config.yaml
head_dim: 64
norm: "layernorm"
norm_eps: 1e-05
tie_embeddings: true
init: "trunc"
init_std_qkv: 0.0238
init_std_o: 0.0
init_std_down: 0.0
optimizer: "soap_variant"
beta2: 0.95
weight_decay: 0.04
dataset: "wikipedia_en"
Each number is 128 + 32 x the weight over its row's rms, rounded and kept within 0 to 255. Layers, rows and columns count from 0. Numbers have three digits each. The size before them is the row's rms in percent of the matrix's.

# layer 2 attention output (transposed), 128x160, rms 0.0835, rows 1-21, columns 0-159
079:179133092139108105080154159142139193124118084142104120193172104120115165151103107097074136113119124104114174131099092100094082157157163116096091090161201110156153108121119157118125135153138088122119143112127114169127152118139110048125172114126068160092105162097115138155066162199150133143175149170078153137078149067163125163183121118134189077134096164070188147078093161117149126163059131146104126097124150122109126084118153122049094191109124093120131133085134123132147119125187160
080:147176106166156097124113147122108148138123128114090132089124103183167197186182132191082127134159129175151155131113085083106092178105075171114090093122109138113123153102124171164067120118110122083100092160125163152124150154115125111154202116130149160128167136100154102147105107093105133147100153121108118158093167179145071160107118126115071150091201143119154085120113108132084124111153144126104103186157126169116103125171056073145108142153162072178079150131130127194128116111073032
112:122152131158122114125130098150061063127083088075117103158150132173120114127159118115181152122134177139096100120171111119160100114081151157152104135135115174142068121107124139183157108095079087094099118169131132090144118097125112084131173099152163127157126150107164188110152156102119164172165161130158076153191112124191099140091079123125125173121106095097119150180135145079114079098088140112067111184205077110154114164185143202190133138066153136134112171131146139117074095102078123
092:178123098141043175096161136125118126121151079074169134141143165144144161205174140106151179097113129173125094078209146172076065189113150143082108110148110120119137105130098176108148099139130099146159122105123138121125121111141081110164172159103137166162099126099106121112099122184115145151132094135158122123147179149164109179158139113130164147095107184119112174130155123157114123136135158102075092084144143159116078088105040176145068106052121100098110195130120143071111096122152103
102:140060122146144080129136169131112108095113110136123112134106121090120114188135091061151140173164162120140136082175081152111165129093075123113136156162076156124110154197092118151153114168121110155184175131143143089161194104118134169140051146141167063123132121124104135133066078125130162151164137181114181082139053029110105142149092153184123102164126142139178140110098208168138114112141159122091080134173110098125114151141127089157102103140148138127125117149106136107117153065146080
105:088138186124108173073112126126125136149109150138131105110190094135159104138094098099136075121140123110102093154091177095134095127097073134115150131138149080099134139102127131152086149090175166091133127141117170099148124101078186172111140118144108085107187098178164079153191129161096132107171103050169078203129121150120112141069155103069149082129145186185125126187137077141175115109107118061153159148161156131139113102117138103154161077088150159170111151116147129112120186063148174
094:070130127165137119062116049120133151119142125162057143106106198141159158157143127125116084173109090129139161166130128128164132102159115112128137125105122112089117118105103148155157098230094092115134075092174143128157139138142160172150140125128165123114127125165109091131160124141153114112114110129058188169221175084099145121073121123142099112126152075108100126183156104099170160128135160102167110132110040153113155119095123076158106128131173162139122145094138089142116178113178029
113:125115082122197127099089081143133112071114174160123103131106127154154128129117145149116121146100115070102124158163145164140124054202118114089108113076197124141124164097076146178102128184169101126150114147171169133136093082073180101066083120180146130102088132113187085142153156168117111105137121127109142096120131088074125074113134110134153174105161100156164111164131146131176159234135136154127178125176096171116188051117155123128074127151148119109169153113110108113104122135147103
098:116112105138175141152144060131123136105116086155135114135094108158057119136135180125140120104126133141141111141170105128143160117119105145190093118124075162091119087161149130131063119107141146122127139091058119062106099163158145189096099128152124134147113112106197143159104132111116123173155097136148146132175085173164085104145150123232127122086166164144163145087159130129059117070154156137108135116121051079129167192155159130148155047100166054159126130178123150175128112070133111
093:195181118109124109149119123147089181145116140128103080128123121146120124115141056149143099107167101172084189114097137073162040155081144149069088163148141180137143072125131113154108100145119138141103132139110144132188128184142114094125147065124071119139155141159099158137139080123142156156165081098152113161136133089134092194163110100076131101108100180076156154184112097076105136147131117184079132206097178138160144140142091163141106163171130118055165145117142155098130091153096110
096:090090155123138137162181132145100088110118125135138135117152114129087143110122101134221022168139130105119173098120140092109110171097133128110146135100154165091135066128219170119046114122108106114116168147115153146107103176080105140106114086079098141150115138126139145160136129163140151151096128192123121208122149110134152132175137162134164122142149160105104198105125087095150105118158109106078143122112126134195164074098085060148095150148095209068156112097137103107150176110155121
103:169160127127125106154154122108164083131085169127101154158107150081109158119129118092124138180106138144096117125194165157089139200166097077129122085113141094146122185185082141148107114146167109204181137130166169135051111141142120112099167119149177115107124084113118125112166138100122171114132134094173190051072144099096132150162119097165138109103120158156141085065122126097123185182154098131124163121166112102112115109129142093063150149125097120122114176148121110120071165090118020
108:070118119100110086091097143177082107113092123159138122125123106085131121132182124140129121129139100119088147132166137081087162140174173104086157148166127084154099164150176122143152120096111126089115161096132082118093196169103158197163130146145130170139124124059169107135116128102075091140123211054142142145152158068114156156142158096171091074076085139131140169160085095185147126138089078130078135192144214151116114156156100176098153129184155119115095151117137127180153121131141105
121:155157122108147109140133107160071163120128156138157130139107140126138147136181126105140142148129099133117107078143133162121091119081127105117125106056178171074144158181150112169104093086149078133156096185129100106121079104084156137058057153120158139123111132095182124131203140129133135122131148086129147067162097006147101145198132123172120106158154124150166102147186104167140142125113137102179126081195125086102163158112165104167153116116110137107070102117128213158120116157116083
089:132098151138116154086093199166119107080161169080183226137116179061176129117152160124111119132102067146111159100052138118143147133090189130135139174123102151138154153117134087143119153081130103125108156116121091083085161152095132142168110150076122205147149140140107122167126131123176132195086124131138106152107100152105132157165080108084050121162160118117097113102100142195095105063188138119154092106118136100136123146159162129077155096098161157105087085123132125167178126103142144
088:130053140174185144138102135134123162158142128112118149179138164125178130115109136118041124092133074098096169094152120125114153103053129115135134144169197102136135161081124098107132140075132111138111175172123130110148208131135125143138077170113129104115134134051119123135102068111141098152097120106104095098175179075133146170115126104184116138176166173148082109145121179189139124153144137103160091127112102128077095140203112053072181147136166159168120088099136134118073161157127131
086:122206134143108162126111144051142130152123130132148107162119139067103126187187115115129140109164116103105091115146073145190194128168146123139122112177088119138134175090090138049123150163177084178173111099163105136163134128181111143148086134083085117122148106153103127136090127101116121141107110160100125121166142116035088106122105114125132120182120196119197103104129187101094172171078119095092168141128136131140149076207148060152133143158148097150128109130114095138077124175102110
084:099113147134149144153133117132079162117120126075079130112140140043113177166130135144106111191138130114147139095133122108097092118148096131150137102131109101140139090104167143081087120089127132147161183107100177126200156126093126166140145151133083123133157173123128150149112084108141174227093114162085123141166106036169088134207100189186165120131127136117112140072110111192092088142065097090136054138151136093136129135107127088121169159151121163152094141117185096141171083150089157
105:141116144111130158170107080136109157151146087113131087082179100183093103100074081127119087113154132103141170136136184136102135090146098150145138115079170192155153086043101108170127113158171125089112075144163168090156096147088177108135192108198140139117154086090178150081130177107130128087121128122148137122082127146159069111131149155191123161121163094136092129102120168131136124122142165059109143141100146147153127128111178172134050154097169134091072109157092189082110146145096145
090:069137105073094203134123158098050171113124095139164039108138109167142134108066043158089145164144145115120113126166137115122140112031053096176147130098105111172128144176142160124159100100118156166156106142115137090098151120147168141174136113164137145135115069165118140149165094135086120120131117107138119169098103132134134162155153118153125143148150163133087157120129120162177174141116132085081168153152106102118086181084131193119100186120117188063125145150102175097131148099121152
098:115094110123079098073167140095090158131095168110147109150075177121130170139126185128147133098141109168130068155074086134078128168123086126184109097142197142211133101167120129111105191135104125084133154131195164100100148111202148091121130169121122101117094133167098124140136165163129094093136137118125139108128077125119078133092136136110183082096131183066177078064129056160124168142093104118133165157184111101100118169084146174127152127171126128158188113143165149133116123154103153
# layer 2 attention value, 128x160, rms 0.0945, rows 2-21, columns 0-159
101:112072093103111206099112112091147104087120116178112118151139137169117118178109101095111145167176127165167108164091125167105196081152149144215118151106112124126166177144152077123195168099199133202132106140102151170119141070173139101127121068136143168104129140126160068136099131119101153098108103166131134154122078145126114073104093071142121160126057046074095158138177112110139149097115150113155161105160091130131148130119194146133105124099116118159176147123119107093082134114136159
115:119067150112146174117132123126102105156162132104161089069085114127129158107162163176105105153110093107172115155087159169156190126144146118152177149099153124098092168115148092088160199140155126120118115076114101155130106060156168093109112189117112186103184145196065096124121112143113077092128125132093139135147150117202196103163160088109172173171090067120141126174103115152130190129168141147176169141114116087115107121113186121174086100117117165116131099125084076102120105165148133
112:113138101183132132125101111101170125156144140151049126109135125119124070105134101134106108137093135086168125127121195145136179106132130163161157093063118106126112182094150120052133186137126135144172129124112138206139157138148149087097112141139165074130192161180130101137175114107099093126149072093114153176181160139139104131093033144133114153167178142155122054125096102081099134130124132168143122134103096085141092150108115098126098141170158143104152013119065123123087103123098149
102:162135111127121155169047167124142095137120063156163117094203135153141179074098091206108111163149116126127082105097143118165129092124179100115177105131102126134145115089124160117074152103114147106100096134156153103177078171190151114106174136131113138091151131115117126162160150145099074130113102082062070166142167171134132144116134127090143123113163117103126136135133109118202140149186157202199129123089188161162118071133156121116151128122061120089180132092155129108183132086100138
111:106147133134155046154093138132191124167156151092090103155071178124148115122166140175122121120093118123158183064102142119098197173075145127113110081111135146102114127141121073119155124108166153197157109125150134136123107138195114123181124107084108106136086100126162097046086134119125155115196178173194132122136157154106114073121115136136155105142120114083101180095187232134062084123128135120131117116146113168093163120092109078156137174124137078103094143104160120124158149111139122
108:132130112029093188138141123114147070164109164132097144138157148142108118119127116109163117173120122153119134165088090119134101113043145172138183191162113163140180133092108112101104090093117141138085159173102101049121169165167136133184117087134118126124133153087171194148114130097098144153123142153130078101098117063178135081137139090107096175183129118126120178149184116084138128134093036085117126126103183168116140125107112144102131090083096116196090118108184132133157131120112152
117:103108181087116126133133185087134145113126107100179108103126113047166109114147111084126130161200150159164119142053090108162153147091148149074199212167087162122149084118115146115114130085121102160115148155107056104108177142152080155154133201104087135111114112133091169120136105116131112095123194108178133119148114109103125135138169149087119129162123098094055163139171116119131151143127108113105107110107208120078082152118115155174166127079116107182128143157159129182136164184109120
102:119091131104156157068124177124083200163141133157166138102129053101125138129069112134092093167169127146167122079098121089115177155180126093147127127088170170154129134148071134117183143133145109150156100118196115118114103091227117129163140116120127095101090156163091075122139121132149103119115113174080135165116108101119148082124198140080148146154156083151109171101149087123182160177091108155117146083128187180146140133131087164123074131145098108094105180128109073122196164120126140
095:075107171179132097147107129110181086140074167131099156114105157143087101130156119089152158085172156104111086110126150163116208109194092093123183121134072128143136159148143100166135208159113142156137163086134139139115135116095158106147091187089129174115158151151115074116122134084177152092126141154111099105162129164083100152053115109169066100148070060137187093158171157154139116170112126155146127114130117111142132115109134065096166105095067133094092109128076090140116186154143150
102:116150129189153163154124072090128123168132161110123126116148148156097074108108083134135142093119133127065170133162123143087105072035100107135128092138104163162134164116101096183084159147183157116182203147127160088083139138109115106140147128160089101127126173109167145119130159136171105113155091130104065075095069139123121154098135142140109115148132161182171099134145220157074124205131128180144111164106116217111112184150114117073144091135121109128078150095134167123161133104126144
107:133144141128124127143065142165138190128145090148134135098137089125176119186132095087109140126161125109079114106073119116182113139132139160134195171130158106176216125154128133140132122103124101102102132183151055094121182182137112126129068136127083127101122118152129139139063165139141079115082143184161111153156127154034107133117151121117111120139095077080060120152164134161123113106121111107184138164116189176088105096148055124144129181165133113175117095112154147182146171114069167
115:153089142149184137090081131113116187163184176102118081105098147198135110103130093101076158184117165097133121125155115082140102137076112122198108123088127135110112104139125092136161114138094138168066147170107156099104124094197180120088111126159124149092177119109164090156137194162133135169158090115139164134127135225100118091048102147135204139111117165102108136124115160140149145083121122091181154133111117130143105102136162072125180096149107128090171142091197131093132123122147177
112:084095177077171130124160161172156210156130098115187122064176083107167167160164150123083104139212089104125148138067102124155188127151122142086128152144132131154111049095165103078144188138136119110171139106139131138119147110161088132153116127104117129036124112103099125117109131175194083117140108172141125128106113122100155091115164126103145141122097061112091149061118175169124150136143138168113127145103203152108115098094089144151114139114117084143193164136152096119173150106109148
101:127115157085116154118189084146095132119109102170124075070158123206134138177118106170162137126200112146090131143143083105121087094108098141130104069198111155116077085166151140203119132139136127119155143126157210158152113106141079145114162025130153140111074112092128140121121140110130101130132084136093139090034143162125146141137185129145113097090120117156196116067082114111193116129109137146096133164153093157162129148138150152104126134131162086128188176144159183124134126139130136
099:152107107075150098078147181145110090118089146114162131094111183160145104138120130121189167197127129148081119153166063119093095119130177160110121156117119143126097091101220121165069112152128158101080103151108117135170085149109062094129136084147120160142121131123152160140137168142105139148121167149102113057099125211117119126151162120098136103104112107133169190156104132114095066097157137156175140197157158162146134078127181137138124129119053121090195106090169117083123109091118178
098:129100100162089123161112144167154108117093098154099118099171132195177162124143137106151120114197105155118162127107150138147075156133106127102150111135133126107145127149151080203138114105112136105141097140111163113167115122080098143071196089174157117092133116097143089140126141170153136180047135140123104169144171150182118143087119141120102091101120098135160144097198142144149111114124171110153082095153124161129160099027089176138169084118147107228103130100140170049130141057148107
097:152133095160118132120072116141083156166112112183148088170147124158143091140083142156102161146084114169144115148153117061116140072154113102119083138117103115139102095144121176122184126122146154124118097153122133139148064145140114132118151140147195093123064097109171065118162154146154079143145081130135074089120070183132131170100168106101091170104194155119167084111064116099099095148183162214135125150167142117154123095088138171061081126132104176081181106154096110111090111076125148
125:087137108124144075097174123109149144090153167042116111186073140061106128139072130150132096128079146131146101103115169167126192147174154130183128172083104124136102114132139117088156123135128101169158150084085067138085089134126157146163084198087117096151117159218037143121106082132080176075165171160121156173125130092142148168142123122106151138165081111133161162154155113164074171163123133131117128146109138137082173165098118085166171128105135145141153142118150104140114142133095095
102:133130158134149069140047121117173171132144183100100106206117126114182120147124168167126107122106081076163140067108175160111096116121148044209130114065105085102133130126112104130174128131116139143176119107180068155141117188151144091105134144154105073141096137157103122070115140125104211089159198166098119140122153167137131134125130163121159157122125128139126148129143166160111128115153088124160065122106157116123136070125098047175126171159142114087120112078140086138120126116111073
101:140049152127179145157073191144182128099109077153106154104098122176164080146164140099159108088170114091062183132127211115147087149140173117082088071112073141160152158167142188163177102114093133131220100171134127116156117099111114138096149084182120142136120084092134069102127136164138120137131121154166129132073119134088128069129104166133104128114125085122130124154164210161151157085147106132111144092191105140120139138151088113097119142114140098117082155132108121145132181108102145